config = dict(
    hidden_act='swiglu',
    init_std_up=0.0394,
    train_tokens=132900000,
)
Each number is 128 + 32 x the weight over its row's rms, rounded and kept within 0 to 255. Layers, rows and columns count from 0. Numbers have three digits each. The size before them is the row's rms in percent of the matrix's.

# k: layer 3 attention key, 192x192, rms 0.0667, rows 112-127, columns 96-191
# q: layer 3 attention query, 192x192, rms 0.0649, rows 113-127, columns 96-191
# v: layer 3 attention value, 192x192, rms 0.0549, rows 64-117, columns 96-191
# o: layer 3 attention output (transposed), 192x192, rms 0.0713, rows 64-116, columns 96-191
k112 097:135130161183151124120075086080148147122186128092179140119127184127180121133081114085136153155052121194116090127168145141127096181122127105159120182047131093182133129123124109133100113098129082133115114164076144089130103124096135132141116158142166100129073170121150124153109152095121178134
q113 101:111122136148142158073151132161051142129128157158091113134095071110093123149067179092109103123127120108165176096145115167112103171136227114099112126121093147165123162136113100180118150119181128093115107084163118091126174128136123138108133059165114093167145056114110146075108118129115131088
k113 107:162076139119071089099126141121137109014129134118066112102152068139164115139160107110138143174141095082096061136164128134149145146173094125116123149201170096132100091161116104133134127164088079134109150097142093089128112116139082162150163169100140119106108132123148181145160127135136134123
q114 096:169178078105137156126230118126146148106073146136144091117118154103155096110140149121128086199100127157132098145132140108143117136123202125147128129119118140113170096065081138098137125162113165110098122114096159115184074146193087148139129086148123128151166105103091125123120151157156188148
k114 087:073116158157080130187054170153174158145122139148075077124155162128097127138118111120108126118113139132148149163142117164130143118129115097161168161106196126158154170181143195156134166083120060152135096186104142150155159103135142134092170162149124147152163162156187156112139104125162103101
q115 097:155140125107125070207138119121142121089149150129139097132093108168091102083111089127072171088157149144137136094122111141138150058121130154115097145143115156157099151122125098086130167136128129089167128132122107112103216090153091092122080152187097132127164188118135123142184196164088131178
k115 097:111167140162101126094107141169148132160127115099152128090094088107144122123121206176090108114081116154118169122086085150182120152155145124159112111166180060121158085160160165120049158131126131112139219169168193106167095174164154172137175144028137085092104115171209161146098128123148141131
q116 096:107105079176161146168097095110175137098174157131091128113117110102089158134133120128174127103144134041110123172106131113143129088132129141162101182088199138075120090160162121146137164096117091112149097148099113099106148128135070161141163127130154194139175155096081145114128096139086194084
k116 086:129156154103180139149126072108152094122090100102106088130088109089114101134124103188185132144151102178112144095137166143079129119179112107109073088162079100142155131143125085162144111158093081109123149131099142044131095110094194145206131150118057124097175143139136129136135101109098125075
q117 098:123119111164128142128114119106116116132116147116165160145143109108206123117125108075147158189076158158165144104156159154121133125148160206128152197133076092083100205166136140174132126086079088129175234111112097144160098086086083134148155101125101114097140093102119129083148141152091129115
k117 107:160111095122118141112122186255078127174105136125131156151163114061110147099114131102130096109129101157080111134122161152199141158073118134123111147144112128111103135085097121094147156097145103143122125119121113111051113114099195129097153105168183118114133116195210174131099108143147112192
q118 081:109136069127107130118151093145089188132149081118119123104155144077104108124124150146134054116201180127102092133090121111167074156108142142086061148113096104062119120118172131161158194144117098159155117089144150145141149134089112151076106127138156140141133115126116134174213148108166121090
k118 101:175134132121095116152156131128127135179112121153115122195103150082126122106129100046142174167142091104130142136146205120136188206132102083132178124152103070120144152102090215138094098132103133111152122087089122148076131099172138070158157149141120095113090114152134095115070114160136116165
q119 087:105122105164115184132149115083112240129139114102151100102084134119111183117220089154163124144171162063145113106143129080097160153144073137131056151125162143141165163128118115151188107186147154141127138185132170120102152163145155102195123136134126157159110129076124118056129114066119082118
k119 091:137079140075076132181160114106150073182129128065145136132120145170073143202066153110110145130122112129113118139190043192107153137212102214183173152182119160122129108119125115167088142140175165114157117048093140103125164147161088053138119151098149094124079132113132121155143120148119094092
q120 104:129084110066112166128112130151144133157179133098110090140138132089224138065125127140035108123152148077191142141151162137096190150101083089122103150150151133159122152151144110196180103133153157139136150157205154090120134168190149111107150126124111095129100096197079096189088166113152149123
k120 092:081149032157075113109137123136143075131144106152164121107090106096130106134156092106127119128113101118121136153037131092142127067146110112174117152136060155126111144089135120144097115199141084115138158085054141153143146179127110186167111149180170155122097157043115146144135115138151087099
q121 093:082117091119081074091140151147108134164100161138098118094097111137104086101117164097131120150106138102098134151094099088201106101101141186086130182115203099164116142164160124132110121115176139124079115124156161089105130046191160136105063091119161129128145165163100137127098139115081137167
k121 090:125149141159110128199113144099175158149138057109067080124136156164140146166122086118167114157146054102090106127080167135112144179148113139102162087109140182125157169146119140157104143150118163176147134124111149148142094118125031061155145188118124170150123098121141136186176129118073165094
q122 097:156130148107202096134101124170160148161140099077084107163039105102111104117183113187170164167127128061134078107100103166196097106119085137086177090167073153143117158116104124087170076123133127110135186121158147142141131139124104091059158133120146144092145117142112114137113098134137127213
k122 096:143166128094106117108182078088095144166091128173148125100142118125163111146075128065140066142101141107091094123143136120153122086163143154103094103139134139109095133122144198082131175161177106178146097179133169177072195092107148078190080146194116082077112128157150154112080122110116176137
q123 104:167121217093144143115112099104144131137234106129138136081245114129075092177205172147140157134113157127062149131098120134112148124169124114106129123127101074144105063156136110187079104112172106080111143124110151209165116149160054137117092132138146158152125126157115131090156097140116140112
k123 099:097071059133100105163157124154146104158137145132124154153109169164175159108151218064088149114117092096143123124190133092101141147093181118189122076143173096062150195090136145173042133113141132170120160149107162146139132123162202129127118062179164137143124149126146149125132141109159115118
q124 102:080119154084128188094147161161135121208124078096130068097132171104135129093073087125174161088111193071144131140084024088166164182132128167150080065101155101191126114098136118116146154100126167147129096137121110088093132096104137117151119123132100144106097092155152108135141153121148093037
k124 099:145100137107144113136121106139152111125149127106100109095153051177129115135121075135108094162155161154114076141129165145125115118144140103114190157137058085125192130147167110126109079137147130175136145108148139184171110172162160089068110165147060080211144106148094148122089025140114155140
q125 107:098127176120071099135132136130130158144153173135156156089147175192176137119108186075100198104108105097104143157119232197115133121095099153102099095079109175107109104108138119142132069124083142143089141132161132182093134082146184121119128064100097174148115101197134107119094159100179137173
k125 100:163113132136126124141115142103089103135145120077130124110131118102138122133166163146112139094151179140113122097057127100115112121181170119119132176112064174191140124153180106169162135059099160081116134192085111039125190087185096177097119149135160140108143162097100112072123141172158189102
q126 104:072098127102140170093061177112050124101187114103173131103159138171136109157119112122079175127175131120092125105123137125193167156117150084098148125175091172192145141133162141107125141126146098144096159122132127071086156122114150090121116129109120104132149185110117140048116142077109126181
k126 105:170092133137079156111176093144145117191125120093128134165144079108153097192079153108170076164142079129132137119127111107132110124163123130104122111164163110115106151140087129219124131128115187115112089096134152175141155159091168138105102106160145094069149076169101148129115168166166098150
q127 107:115156120153090084143091120136167133198117158170176129170137085130091102107172113123133086142146097109142125164148163152113166110105133143151144139167197169159207136098100172143075166147100102132150126123155111158193169110118152057131117104158151116131104107151088145151125046167137163144
k127 101:038186130149159115133157090134095100117135125082106142119081137120130156173140130151125128117137155117154177136119105113175087102122135118067126167105115049177071196168119067162125088158109203062120169146159113147094075175153061145084139207078118133130134100077147148095114149069075102126
v64 096:175072092072156056108105115155171118231131159115090081088106099143139136179142130098117140113144089109167110160144104135146095150059121112111135109181185132175172121145103109119148175172124160061120130130120123120202170168144112121116201152110074127130102119130154090108086096183099104141
o64 101:075127174094135096125090118134100109154109144137085042099034160134124112184101126137115168176080121097093082069143192142110177151161142155090075119130132190152082161132099160141096132149142124090104136049168122168123182099148097093165109176122093180120140138116160088116097100172131120104
v65 103:125113149135087107154148143161190097184139104098081120102142153169101137153129174091126115121095161122082190167114149094174152196153062124153107137131167055121179067137201081145148166163149157140077173088093065120133132148151119125094151085143112125131136175101145172112207094138166125075
o65 105:145159143112110118154112135161086148163073155100125136098079118094131133096056155108154085134144115104116109164128091072091140151098072112125137114076122127081146117086185162138113182135100132134150067099153126083139127173138177115131125128117108084147129158104134122114206130102159142032
v66 094:140172137131119116109168138089126144114124157151096108087087159117026134150144190150092183098133202141115164160126207102154148216124127158091141121135120150148127167127132113120114163122164162208121091091091140081167122154062087160092123085088161175050087117141100105129118080051169144129
o66 100:129092121144123132117096180154164141172119103090103107099175125090185130158092125160092112101170126153128100153145055165145094112075133098117103153153131121041184090046133148176124108141065131131150114157116181130166094113090177147178097123089120115119152186123170197140153125108121122076
v67 102:150121058117088144153147155181088117168131158089139142186159107123169139112077175113149130116152149068135087122134126074152107150172121124200127109122123114161122157136148085109118086171096081143186155113177095124144129119100119227077107177154126180138107117142131102124102088132156150141
o67 108:060137113128093131081190192112097179113158152143144151086138128154124083093157128123142070133126122116119109103027074110118165180135051145174058112103171135128093131167140132089120115073107120126132177149173132081065112176173144152139057152135163165134080177127155097125157115120119073102
v68 107:125123095154172126183154110134147147102141167181125103146108082170086158116145112133095112160166170143138115129088104149147177079124149116106080151118161126182151124146137088117124149114114100097135142144154212108152077118152145152074119117095137103127119144097081091145117174168140148133
o68 104:185112038190137103111149130143162069110076081176105123108115148097132132128167131164062123118116133067119118071124229176158161156098135129136132104122135120172122089176122133144116123100128102090117118151158139178134165132124143224124114066085155125129083122108073093104134159117184097129
v69 096:119159049112150165116106142124131149128128132183137148155120132078145192153121165168133082071162124127078170097129129108150127101110152130100184093091236169152113116112107093041149180147114148130141186147151161089161110140110128142119089172143162135132108224129148108123166127083142131108
o69 102:183154087151131187118113186127134120119152180091152108093054147141175141088115115123104168090173130128097059106110062123140158123108081111110129093174078109117197171072121135135118083147130139177195109128115124132157162120087130143147140112108098099140127138162101135098137162060121170211
v70 099:103078080115173121174155117155089065152125112097087127157198174122090071107111144088127104129106198114066109159127103211093111134151033144134175111111129166090110139158142175087121051110142121166147141147062168194114137140116112117113120156161134097131132116113074096124211135082097192185
o70 103:129139087128090064122187122079095145096135128130105073191148142131125121125139155111154176144132053102147100137131051125132159127168115144122124190037136151075108194144176142109134136166083095155127119136112121082117119166179162104094167161130133143128144106147141123096182090127124110193
v71 100:160130132123101117164108181119095140191025056149093167147135123099169123149140088146151106131164121067114122126129172071092128152106148190139126083160160161112133089097137088133148162104121138174148119131145178110136090116111104185135157129139145120158164118131134146166196126110115193060
o71 102:118184133091130203094155175149152073137103132020118112126149076080168143145094129107116121125150149130101104145082155102097167162105107142151134109145113124129161185114108170102129110170139113105183127154197127079143136156141109109102065143094127088092107116083131094156162100102120195118
v72 098:112152117132138141161101044068153105088149089124166118071116103178170131165093149089103101081111108089142107172127134104137116189136046112091149135144154153111155123172127093101193142133088152157148162091106056150163197127144138099192142114115111117114101157131133134132079126130115121164
o72 105:087132159195161139177102129107107149184079144172154076133187138126156108169088085065108085149171127178135146172186106149159057118098107125168142100084134173114137076147154080144159121117151162146125120081129132128142145117123200165114107128140133116127065110199146151127105104136181144118
v73 098:153092139139090147166095077164136164141112121149065126109126078117123101077090126125177094122137081130145137132128072100141116174196137135100119108094180122121141155082184098081135166118130090140092115143138135074122095170115109171131112076225136171155124152122155108149175113144056068158
o73 102:124147079127138124159123161144122138138126135128130188109133109130066138055081162120035145143113151102119161184093171159132133110158107145089140101098122134184127133157146154189090079145192083106117177105111162118102155105130115137120116133111116123157107121083160134142034073084173190186
v74 091:100102171210162102168153155125164182128149036171146157138124072102142145114137080155106081069172131117141119160129130098155186126108160162136131168126147211101126157086104164057126141154158169148107084107119086112144151077155150135214052090140096092121074149142115149121139151159177178133
o74 094:088155142050118139154101161129126081083188127124097138110112129116121110105136181142205146132152104105075101152129173100151112127100145023153169152098099147163139149119147106113133141098156161146117090128149132106128085163148095194214099145122189113093123131141107114058161149114154093187
v75 110:127150111130151094136162138205110119176119107114120112183094162110117119159126117116132109109069054136093114067094070168198137128104137132194110160109093016106110154120091108123136129104137129140180120187179066119089118119162159149107113105117139177117126108144121123125128107164094159148
o75 108:118127140146166165136144142110142160130116103180156144117101134156139092113123124124148134083083178086081106099122063171110127151107157117102130132146117075128126154190129062104131137086071088115113114124144161086117087154122148189090087158128148129107115147064195126144158105134107135144
v76 102:085124111155125139102148076112083141161121144119121185127105076127153119110091123131085122162123141132124137127119130196158136044087111121146132140138158081142137132164088117111109080179128177142090125152128097145108154100116162170071126153140153121147030096085084073122119082146087163092
o76 106:125117113176109149137160132110135133130067115101086185145162108179124140099098144189155136120136144115132116142186139109187134150081167176149073099133217133151139166138165124167136105178108206138098111137148110122128169145142114117196111138116108114187081096155086166133143141141055182151
v77 101:141163111126184102105152161119138120137127047092121100135146148115112145073135172151127109119045108066135109178120122085135110114147132097104100137136106115074039099119134104118117096130081165145089158192102145131216163109175140135106130143136130086129135158113113134132107087164186105050
o77 103:106179136115157157118136109121153079100093159141128047124085106170155130142144126167152104144102076111093136066147133122099105185118090132076136183085185179120126095134140154044126138170112166173079147138120086070092157138189113113140151086069173161136130116111134107165135101152111116132
v78 085:179092087147065152137147144153133166066150125169157120113107146127162152126141115103156117101113123163114094118096126125146109135125166106166136205135178161103151133084163173112049154136096185129124137171092188129147142153108168133145134151125131130116110131165213116194100110181124149120
o78 088:136131119187064136199126155122094110120121097114092098134096177114145166108154093073121159128122165073137119107155163163100126148089123134103212138153088103167156152098128139129141104091159187143156135161126119126143105086160133148157112066140110186155104167084145156122123149106067124114
v79 104:144134116126143181130179138124152177120114131136169134138140167099069153164121131105154130159179113080080113168120086136107061106137143048113128141067177126141138087107137129096169160100134133112162102145147156112168183115109121151163061061129126123082130111146114160121148087070115084104
o79 104:142154111131203142126100091141159215121147095158153116128123108135118113105146121136153110121178165131071082215079091157155187174148081130154160099153110105145078157114078157209115114140105104116138082136064154165149142192157124088138151115178116130157113163107129202107099136097122113114
v80 100:131116141052136122073161085089100199119051147115163157167137144155159124092105187114062131099128093059132171128099153119104132166187106119132105125097063125060130143150185119123108136142129105114121123140169133100126164096154091105179149201138119164140121199173176176191131078094178160159
o80 107:160225140147141132092191157138118185117118139189192129160128147123134155133140103168129109158195126130144151095166124109166112142146137118135164147102140093107233129094146115096146127096150130150183123138161145099155179109139091100106138141105127072177167051163132148167130130156125160146
v81 108:163070129164107130134074116093189083129125122136058076104146123172157078132123062119124113150158112147142072091123115119152133165142147160146136118077129145128151136125126068133127174149094132154073129142107103099097089087167140104175117089182092111106129162104112169121109139109124082120
o81 112:141145104184108089142076091173151086109052125131143117081150124096150057123184164121117122137126101174058175159109212136148147112119137140088116111144115132128096100148180137156135185136162120135144143124141129064093193141172169123077150141132165153108153120070147127084056130104160138076
v82 095:109150157131195131156107178067096182127119059158133142092152118165182110122088069084129196133147104101219083158167111081158144140151114144087098086111203115088142121143111142129117123102119073085116134124106136093091087159149133131104160114133202131104162138135165111106108093103115145114
o82 098:113225124112122138084094110071162112130160123108121177131112071140154124155125126116160142182106124074166123160074191120135133113076139101087090085138139107177095075075107114177184098137116140123117158115133102132105116181094104127099151091145189105101119188134143121128110120159158155108
v83 092:152143158118128099102176111126186068147159156160107119093135144080153088131119167155158069124069168087123112157109170136184176119089137096148143147132133095093151164123067144111129146148166059084079192133142140139083127125129179084121132074135125193174149200180128163156131072089109142103
o83 095:171107094104137183139118090084129095137156133135096065117177118112155116113126134125074053103136162127117073122119107148084126082113169151101122102154152077113216145116143153140126112157103116139158096171205158121100137109074145086128119107138112127162139129164126120160167081105154146137
v84 091:055135113147110102098114093128147179184137176105107106105067132184142128087101120118075091137180095119074147124124127119123078146074137152162116142111170137074125122096142163120101162042044170158153136164131140096101134094086084158113189104228147102122100105126211130118141108086117180132
o84 096:104091122146128148086160203137110125116091094068104082113155123117138203143087130119156110166136144122122133186170119139143125134129126140123113119125092132083136177125148163155095105122133092076105118112119093109069193079096118121133121100091136115127123122114164125141128125130074122142
v85 097:121092165142121124104116123130119196129076114152150111107108105155183096123107122098162145129158112088139149102070151128210138124121148130032189117201064111158122144139114121164134124111077078090074111151191099109165112128122130129164079168136119090124109170130143151145166133130086118104
o85 101:108098163123165108149125134049180159138104159071121136107122093103115128149113143143103137086110135140088156109142132109131115124151150143111167094141138146086171135119080102186075125168113132160175137104091122076128146124100041118140119157104119088137120098106099116121082150196126162152
v86 097:105149106115123145118121104163088133113172097116148122110106128181144090209125145149134121121151091116147129085161120159094128184158176109104190088124146148119116165136172125088035139148102144108159148099138116047102123146093105117104205144179166141168158134102095114156156082106133100157
o86 100:163132120145141145117101154118142218028166122162123135181072108109124096143145148086101147103139171162120096082067148135168092060088145157115101056100109126135139124114152113090126087144164145098150150164197125090140150152157199160120118053126106162097127075150088087101161127124123136177
v87 096:133192131117105126160115107161110145135056138053129097098108138137128134160162128165187110134067170213116110176104117106158108101114159125087124099125121150156077082084135188112117116151154153127125174143095110108141145144121113145125056073091155128156138177145155117153139171120125102111
o87 100:095102131135126061115109135087098117114145099140145150125134075116022133122069176165090172122133138143126172056058143159122157137108083146113121161138054108099108161093123057087086102116143104103111158131127082190108147137125129146183150070120132189152087102123028125128115047147109135156
v88 101:151177147136091102167157100063144156142099095152133096167081102117133101121144160127078141142116158106135130180142139137102137138084086110086105119141156132086099140127163151117138098152145207109134091169136109137117202134131145115100137089157124132164113137098104114146154173126176147114
o88 110:078091098134108154135138128160110112156129111091149115090139113165174135131094092135105165150144082057134113149204123155164102159084149102153121090202153053162114189097144149077191140197180143129082121129154100102132156172100109125143162118147077160215097110096110135136091131126128135118
v89 099:098145105112118137047168129177086136090082132082141083154155154113039170160179172125120171113099184175183112175100116149132138113154108098179144136144123171091130089108105150176099198154096136143127129181140141150106139164100131135117123118169145186192152126132156133145130115155101166141
o89 110:091107110104144129129090179140129151141120104151157074161127098140086133110145116101133147159141113149134140126105078105144147118120156131108186132141072152154150127094096124087149099130067133126116124090104196113136172109083184036121139101080134169138093110079155157125127182162099131143
v90 100:051119141141153200094114064099128172113119118124133170151123121089049087145130139107109133088130145121163122107144095096131127114072047118162189170169173076082165127150116088136138136114126148124098082130133138126133132180152137097178148052133121130174136197155164138137150106114173151112
o90 098:081094087198129148158131120147153057099057113179141149111125098087139126158172107119131097143149104112133090176123123034181043088143124139182147160158117116131112157143102127171165120133146123111104206131104112175102167150076172127077094125196091146112105094137152106109155134138151120164
v91 099:095174126148132140112118132112074152173166080139127112119126150127128151131145129136050120089057137200169159094144141143078150099105069176156131134090191070091161109117177113102106119152101098152115114112106118201084133113138107146116171159107099167166064163113120148098071108108112096114
o91 100:114155040107118105137135130131093103107105138151178085160134093142168149110088103136141095134099147103132155145135166107131091104091126136177160180039097151142108170134157086112124075137082158119113093102162105123105095133120095090188146226101100169143121160189128147101089107124138192186
v92 098:068173131114076061071125119095110136145069131078102143177150205115096114121094141131127143088140138199136105108124135171093134125122122137104143149135123095115048116129128114145085084117100191107153148116204127139175140101108149104055086141124140153158113087164180119131112153067113154168
o92 099:123110108132130108099159109172145108100170130131174096129195127153158133155111094142119184150163168178197079124124110133182133148129132070156156125124145074100131182156146141084138129152089134172137138090098113135095113068145142061112160162125121145103152153154083128112180113121106088154
v93 103:147144184128155141118130143103099153138098188163101106203156108078157112109186122159113121106121154208172190102171131142151081159132076113106142092101140159131106122165124149136083087128085142061101172121098164114134131159088114151223072123145188121124134113122111110153149088114067155084
o93 105:166084091123171138123134112118090112145094142116186102177146115118177121193109135093125146107091139151152179076173169039080113140122128167088129093192152076191144141073103129113105088198177128127148152122136096137101110187114154061160093084097109092195110154089096152114132115189077092148
v94 098:104169136142143130128107102086157127139142123182135172093155089126114100136143143125161102151129255101098153213102127088118080099140150061147201162027138051104090125157173134097126153117159126080195147149121111130147129095138142114147097141098129104117140145113153167080165147128142155137
o94 093:130033129111142172181064140128125162133120089143101151136156126106087134130136174146133078117093154140142126111110079064124124112155120105121199132072141115132117107149143159120160179164089112191128123148086127190172102143118166143084115136147127074161138212172117187051160117078132100085
v95 091:175144153145124089127162130118087059141114093116160098143097106109134096172097101121171189110138135096106081107134184083145136105162085144208150178104161128125123149157184167188103198108104118118127134107120180096087114122222136106111158163192081110123109123107162053138133113100141124168
o95 100:076142213165062140087133156102125188105120128178109108104130119152093165133145063143083165101124119101142101099112107146175159152129145106197097123162166081185124106155158225125142119166123084152142163104175085112130135132135118151121159109098143155137138153139145084123129156110144175076
v96 109:156055167104157119084113163085102112136066130131139131105102181175119152091106121100128149134160137170144094124143078119088144070133168106120198141105127155067104121154181140164083089187114103134051140161111197144180215150091160142136116086163165091128120125066114159090100187176138140122
o96 110:135109132139099130090130123103163139137128106149180134090084098166091163158110178123128151151089072157094184094189110140097086107148137127133135163165111196109097087155124153118129113175153111137101195109091072119074213172098071120085145100085118139169144125111071103045134120139112074121
v97 104:147145189075122138180075148059153142201087138120144116094120104102127092110139119168086088107179114167064137135123088171085099140180185059103082190136135143151114120130089126135145149157104153114113137162162149145160078065112069144127119116074192142166183124099049132154148150096129118147
o97 099:141127108086077102125146123134172118195118144101126154186116175079192101111140175106115088122104149192116166092127049118112143217163121157111112107177187102132164139095089103132140175135122090155074100134102079205132127159162092101111135111125158133136157140104134138171117106122148074122
v98 099:109069120140123110117104105129167072181135149119089059145114123126175126138138139099150143086150104101142172109126141145146155129173101113100135149108149185097132079079154139116101158106127117158089121161140073093171160121073159110189148140175119117120108143143091101156103168147115109102
o98 098:094137118144163111081177105139099130135096165152169058102157160141154187133125172126143166197119102132101141110144148139077159082167166087138171058153118123137169085086149143194110139112159082130164174113138110073078120124126130105135142171102146086179146165117130080117133173100118073165
v99 100:083114111134172131131131127161168123156133138126153143091122098080120157112153128149165119078148128091154102135124079158150126170098102142160130123098235205127127161131150112085180060126123136075216136090150118058123150154198119134101102119149076165135162142200095123143092150147093141175
o99 100:102095147183149146134123085142146122151118102149095074125158139124147131167106139095073164137137080149087121179131173142169177113178142122153148107132119149133130144092133142094158097107141103068179168140181166141096104159107137118083151096118078150167076167131108073119191097125109152168
v100 103:114136132085143159129102091079067128133102119122076150146095166126115135145154103131098125117171114136200075098141168168116132146088144097022104112117104179128128123087145096134041137095138139112155097138111149145157197107115167207147145167125080128127144111128199159083117129124157165121
o100 101:131121121139096098107084111104132113158106099104098078151109168145163137188078107112118146166128158222127118130128118119101178135116164096092147101186102157200130118156144093058141111161114159155147112098152157097148208121134175165099071174131111112162084093095144181096081113160166118174
v101 094:116074093173146053132143153122168114162095082094147114092128085141138186117181161141152133112062156109165099162148136095104080171114117086175128116161142116146138090089083114156099053134098120118190139149110167140123115148090191118106139163166133138114215137139153139085138132138157060100
o101 096:121150152111174094111156136095089137130168116102128056112123109132128127114106118150108103177056126098088128151089111113164188104165070051126094126162098113184155141107088163119160146139115164171140097088065122144113139195157117089158186148071148185129167107072125144074133090103118126077
v102 101:208164133138168095159061126087154116095129154122133090095087181097081093123098158109208137176117134131062107127119128137089160157120077122130116136162160135153126123118116150134209109144129109126130110072141133147118082134123140095198146187151096103123065117125137091134094114104128115179
o102 109:101105156174120113170081175141146095150088123114091103092158130125059066168092101156147173139194123137188156123161135170113145096133090148154157127140150125090076161154134114110135170108152080112127130082114061145163106040047137105135105126142154109144134097135130092174152151123167178074
v103 096:120124175171138123107175122119149144118079178153121175125101143108130159114112202126143150143129131102099084037149155109157083138128055128142116152098136133111128138063115088161068107038165124140103175127091102101115106110158073127107130093129100116121107119177176134125105130100120121074
o103 101:088151157152159084101146137166161130094144169158153134057153151137110164129103088121140132116114144113116132155097108112076162078136090135103105108185076050135125211102132123098202133177098127167174129122161131112167154155105151154255121082168114089199121140139110164151127113137120119080
v104 093:127156123154129165129139147147126114193131131068164132161118122156127121177161198166217120156149133078084133112169072057084137127147109110086100205144103115126114129124142090172087179029148165175092133107128129131145137117096123127065102090122166148122135124114138123119149099124167159120
o104 101:099142092143163152060137166180183074093147163152183101128101141078091154136089090173150147139153131126180139102111103130118118197082135124129162138094136127109111121134122119148111160144082102100082093212154149120103066154069113136109112098106130116136161125137136134139124122100126153150
v105 102:098086119152133109149174084051161126109142133130137153139087165109086150173054124130128142138097149097161116159185155105079137158089176083130108143138091133169115134098103169152128118119186084169097099104161155114086147019133091140173100168091135149151136125112058124126105114141094124151
o105 095:131130154084095158156125075176139157132120117149070094179147148160171104149120123148181074088173133105158117137136148141163108151129154107180093149108219151219124086115121137102136196074127132170092169162125114090130126121157132094139143153153131105097153097066136133145105178085157147073
v106 097:145063153198113114109099081126123213203115140149108160145066023164128137123138124136149130135159081093133123114167049087128112150082060183099104127142163120128179081120143118136145122098138110117083106124138158131141157099139124106158097149165164131100128156115166192156141129122099119138
o106 097:178121119172170097129129170106130128182146153127167173080086141123175126127142085096054166130121173100136154130160152113152117168097194149090180100116086163164112132160133114166170126095129174097188150113120086165145158143113098161120134178132080130120089149090151145167115076164111187127
v107 102:150133192135130130171171080118116141105136132108088093075148056144122117144066112167160182183205115154136135109135060151134106105043139139117131168101126119097083097107141157133128091107110129117076124126122098124134128112075083153154115183148110096121142165111134110120139162181124066071
o107 106:154065131128148104171141071183113118107151139062078145146137114157127070128136126178151154164138081134107177097096142141084112149091144128136160180154146145072054133088162154120126110136141144126115144163092134119077127220088093092139113148160153094142129156103148076186140142146123122066
v108 098:131106150125138127117080079157145157120109106164184154110131154109135140155137139129220195133119103123109171108101124093142131108128125122167116108117100076133108180170117172118118193088184119102122132128089135174112083165125138156094111128087178106101128172158104216102162121148122178106
o108 106:096057125173085141134105083058150098103144172107123122159117142102158146108107166173103122118125146102169164106118106127114097049117137091130167174138160125119146140167124150155111183126069127122107166125070097188072101190134072154061102102116119098084135101160081121113103132151133181176
v109 098:092099149119037113141108164163162121114173154114160112134138125083119148157136127103197135120156144187111143094100161130140147118143149214051058142127112149155123134121151083079113117196153172125080113073106094142181165098163129089119174167145119142173130086163111062122135130107128166100
o109 101:088062133065115189131094122166112117142151108175119125144120100129133197150129147102107158092147153096135120131087071121133129130111044183072132112155167076089097162165126073131100109084160168155127099159186218127155159137166107122149170165184142123131199078174107109126105177079143135042
v110 093:126055112164101153118105152139152201125164141148158121170087102119140117132131171073107138123107135123119142143113115065105122092144112172178147082177133207129137140133089123143124167139133119115082124140079111143113146121152110179146154078101081148129125073157091179121126070135117104111
o110 089:125167103196158143196138142128099130144146093141130090092125147097146118137121142147129143074065149111136155172088104082108108126132144171142106143116160217116149122156111140066177100100104124127127175154203153138098135149136150163126107068158118162096146069108132154238132164125156092123
v111 095:128097160149157089153143039161087126120131159120146164166134156049132143125116134174115142181070127108127058126114142112161165130152111163174088109124110152102086150054140141125147123127125136162088133141103174114135151113132139148110169110125142077116219128150111159133160113192130068128
o111 095:157109162146121125105164092124187162097145112123120098127136148146174154115153125157156163113134094052115120142113091169104123165150128101112164148170099152146161146174131134111145177113167108131133178178148089063169104128157162097118141113104183150087143080116063146179147066182154128132
v112 098:137159110077091143135144076102142120126166110144134138159112110090151137120150154104103126121089077168071145117149171081129079070116154116127148160175127085049156086158143083187227124092135060122119144150183110158135174162141133167119110154140121147101158135123129135136152128065127192100
o112 097:170120157102166114188159133162142125111135166093166105151083159081098136127119116064138096088189164105128151174134101078125165172169070122150149139104148099177144156133157109153153082170160137184106071130112112170079165096172066103120151091085107121115163155180141184165217079114133134133
v113 103:085180091124125150108151148156084105126138123132159157166097149147071063125138179119103043112129114128059128102146107128097083126098058153129143128155066121121119117130122129105177071101138166128152088062119147107148091168149098189098152135133151141141139096086137188172139169155147133133
o113 099:141189143091132125180166106137122117089160153114129065125085142066101119120146133126149111117118147133084040134125050090117134107172131174158069148069122085058034095142157120076109093143083078136135123116107130108083071123186095170132171160087074139160076143132118116166135141152192087206
v114 097:095130128129178134079140111111140154087159137149147128131165129126101070098122116047085169098146060147142153130121140154141124161158096176084130114199093120163164157087091121124135140120100075083174155144143141111122136149105157083144124142119115136107152164121112170137131085159135088058
o114 102:173152154133114108163177084072098049127121127077133119094104102100118130122171133162185097137140159109129154119123119112139148094166100141095123131139165126154100077059089091134074110091124151115098077099134139138076133161122119130138134160196161141083168100191173125100161148167117059137
v115 089:136177117125201082074119067137104118119093126104171091138152126174162080035082072121106055130159129083124122095081076120091113134142143138137152110207128093099131156094125184111162107145107153125168113147141128162158128132088129161088136100106145099135055106141140114114152148137108157135
o115 090:056107139125110123114134118130131091128146134172140105125107105203091095121084155100164142166123136085133119144196099150112173169088166070176111105139112131182136142138093167167123136165142172111110068117111124090162074125140111102103160163175137162113084098164099141162153163146090137159
v116 096:165117112110186156118129215122123119130165122108099154152174120097100091111093214114081096086087144175117118154113109135114089129108129165144113165119051142178122057144126132132120100095107099040124145137106174188138196133113091141089092070117093126165126110065182140134116116123157127152
o116 103:165089111127179122114130160111172185142141118168125086091155138074060145072131171126115114122152123137081120151140085100070119124157194147134086201073107096124120150148118194128162108065097172120131133151132111132104095076124117097144082106183142176166144135116122117104127127171204140082
v117 103:147065179148164066127079152117114096132105125120118181140136096139100099138178116087145114076164104060137136107185075121134124146094119139146148134123204072088169082112094146154113139096147123121126159183133159138103115200122104136136132150188156088182181119122064065117075181126101136153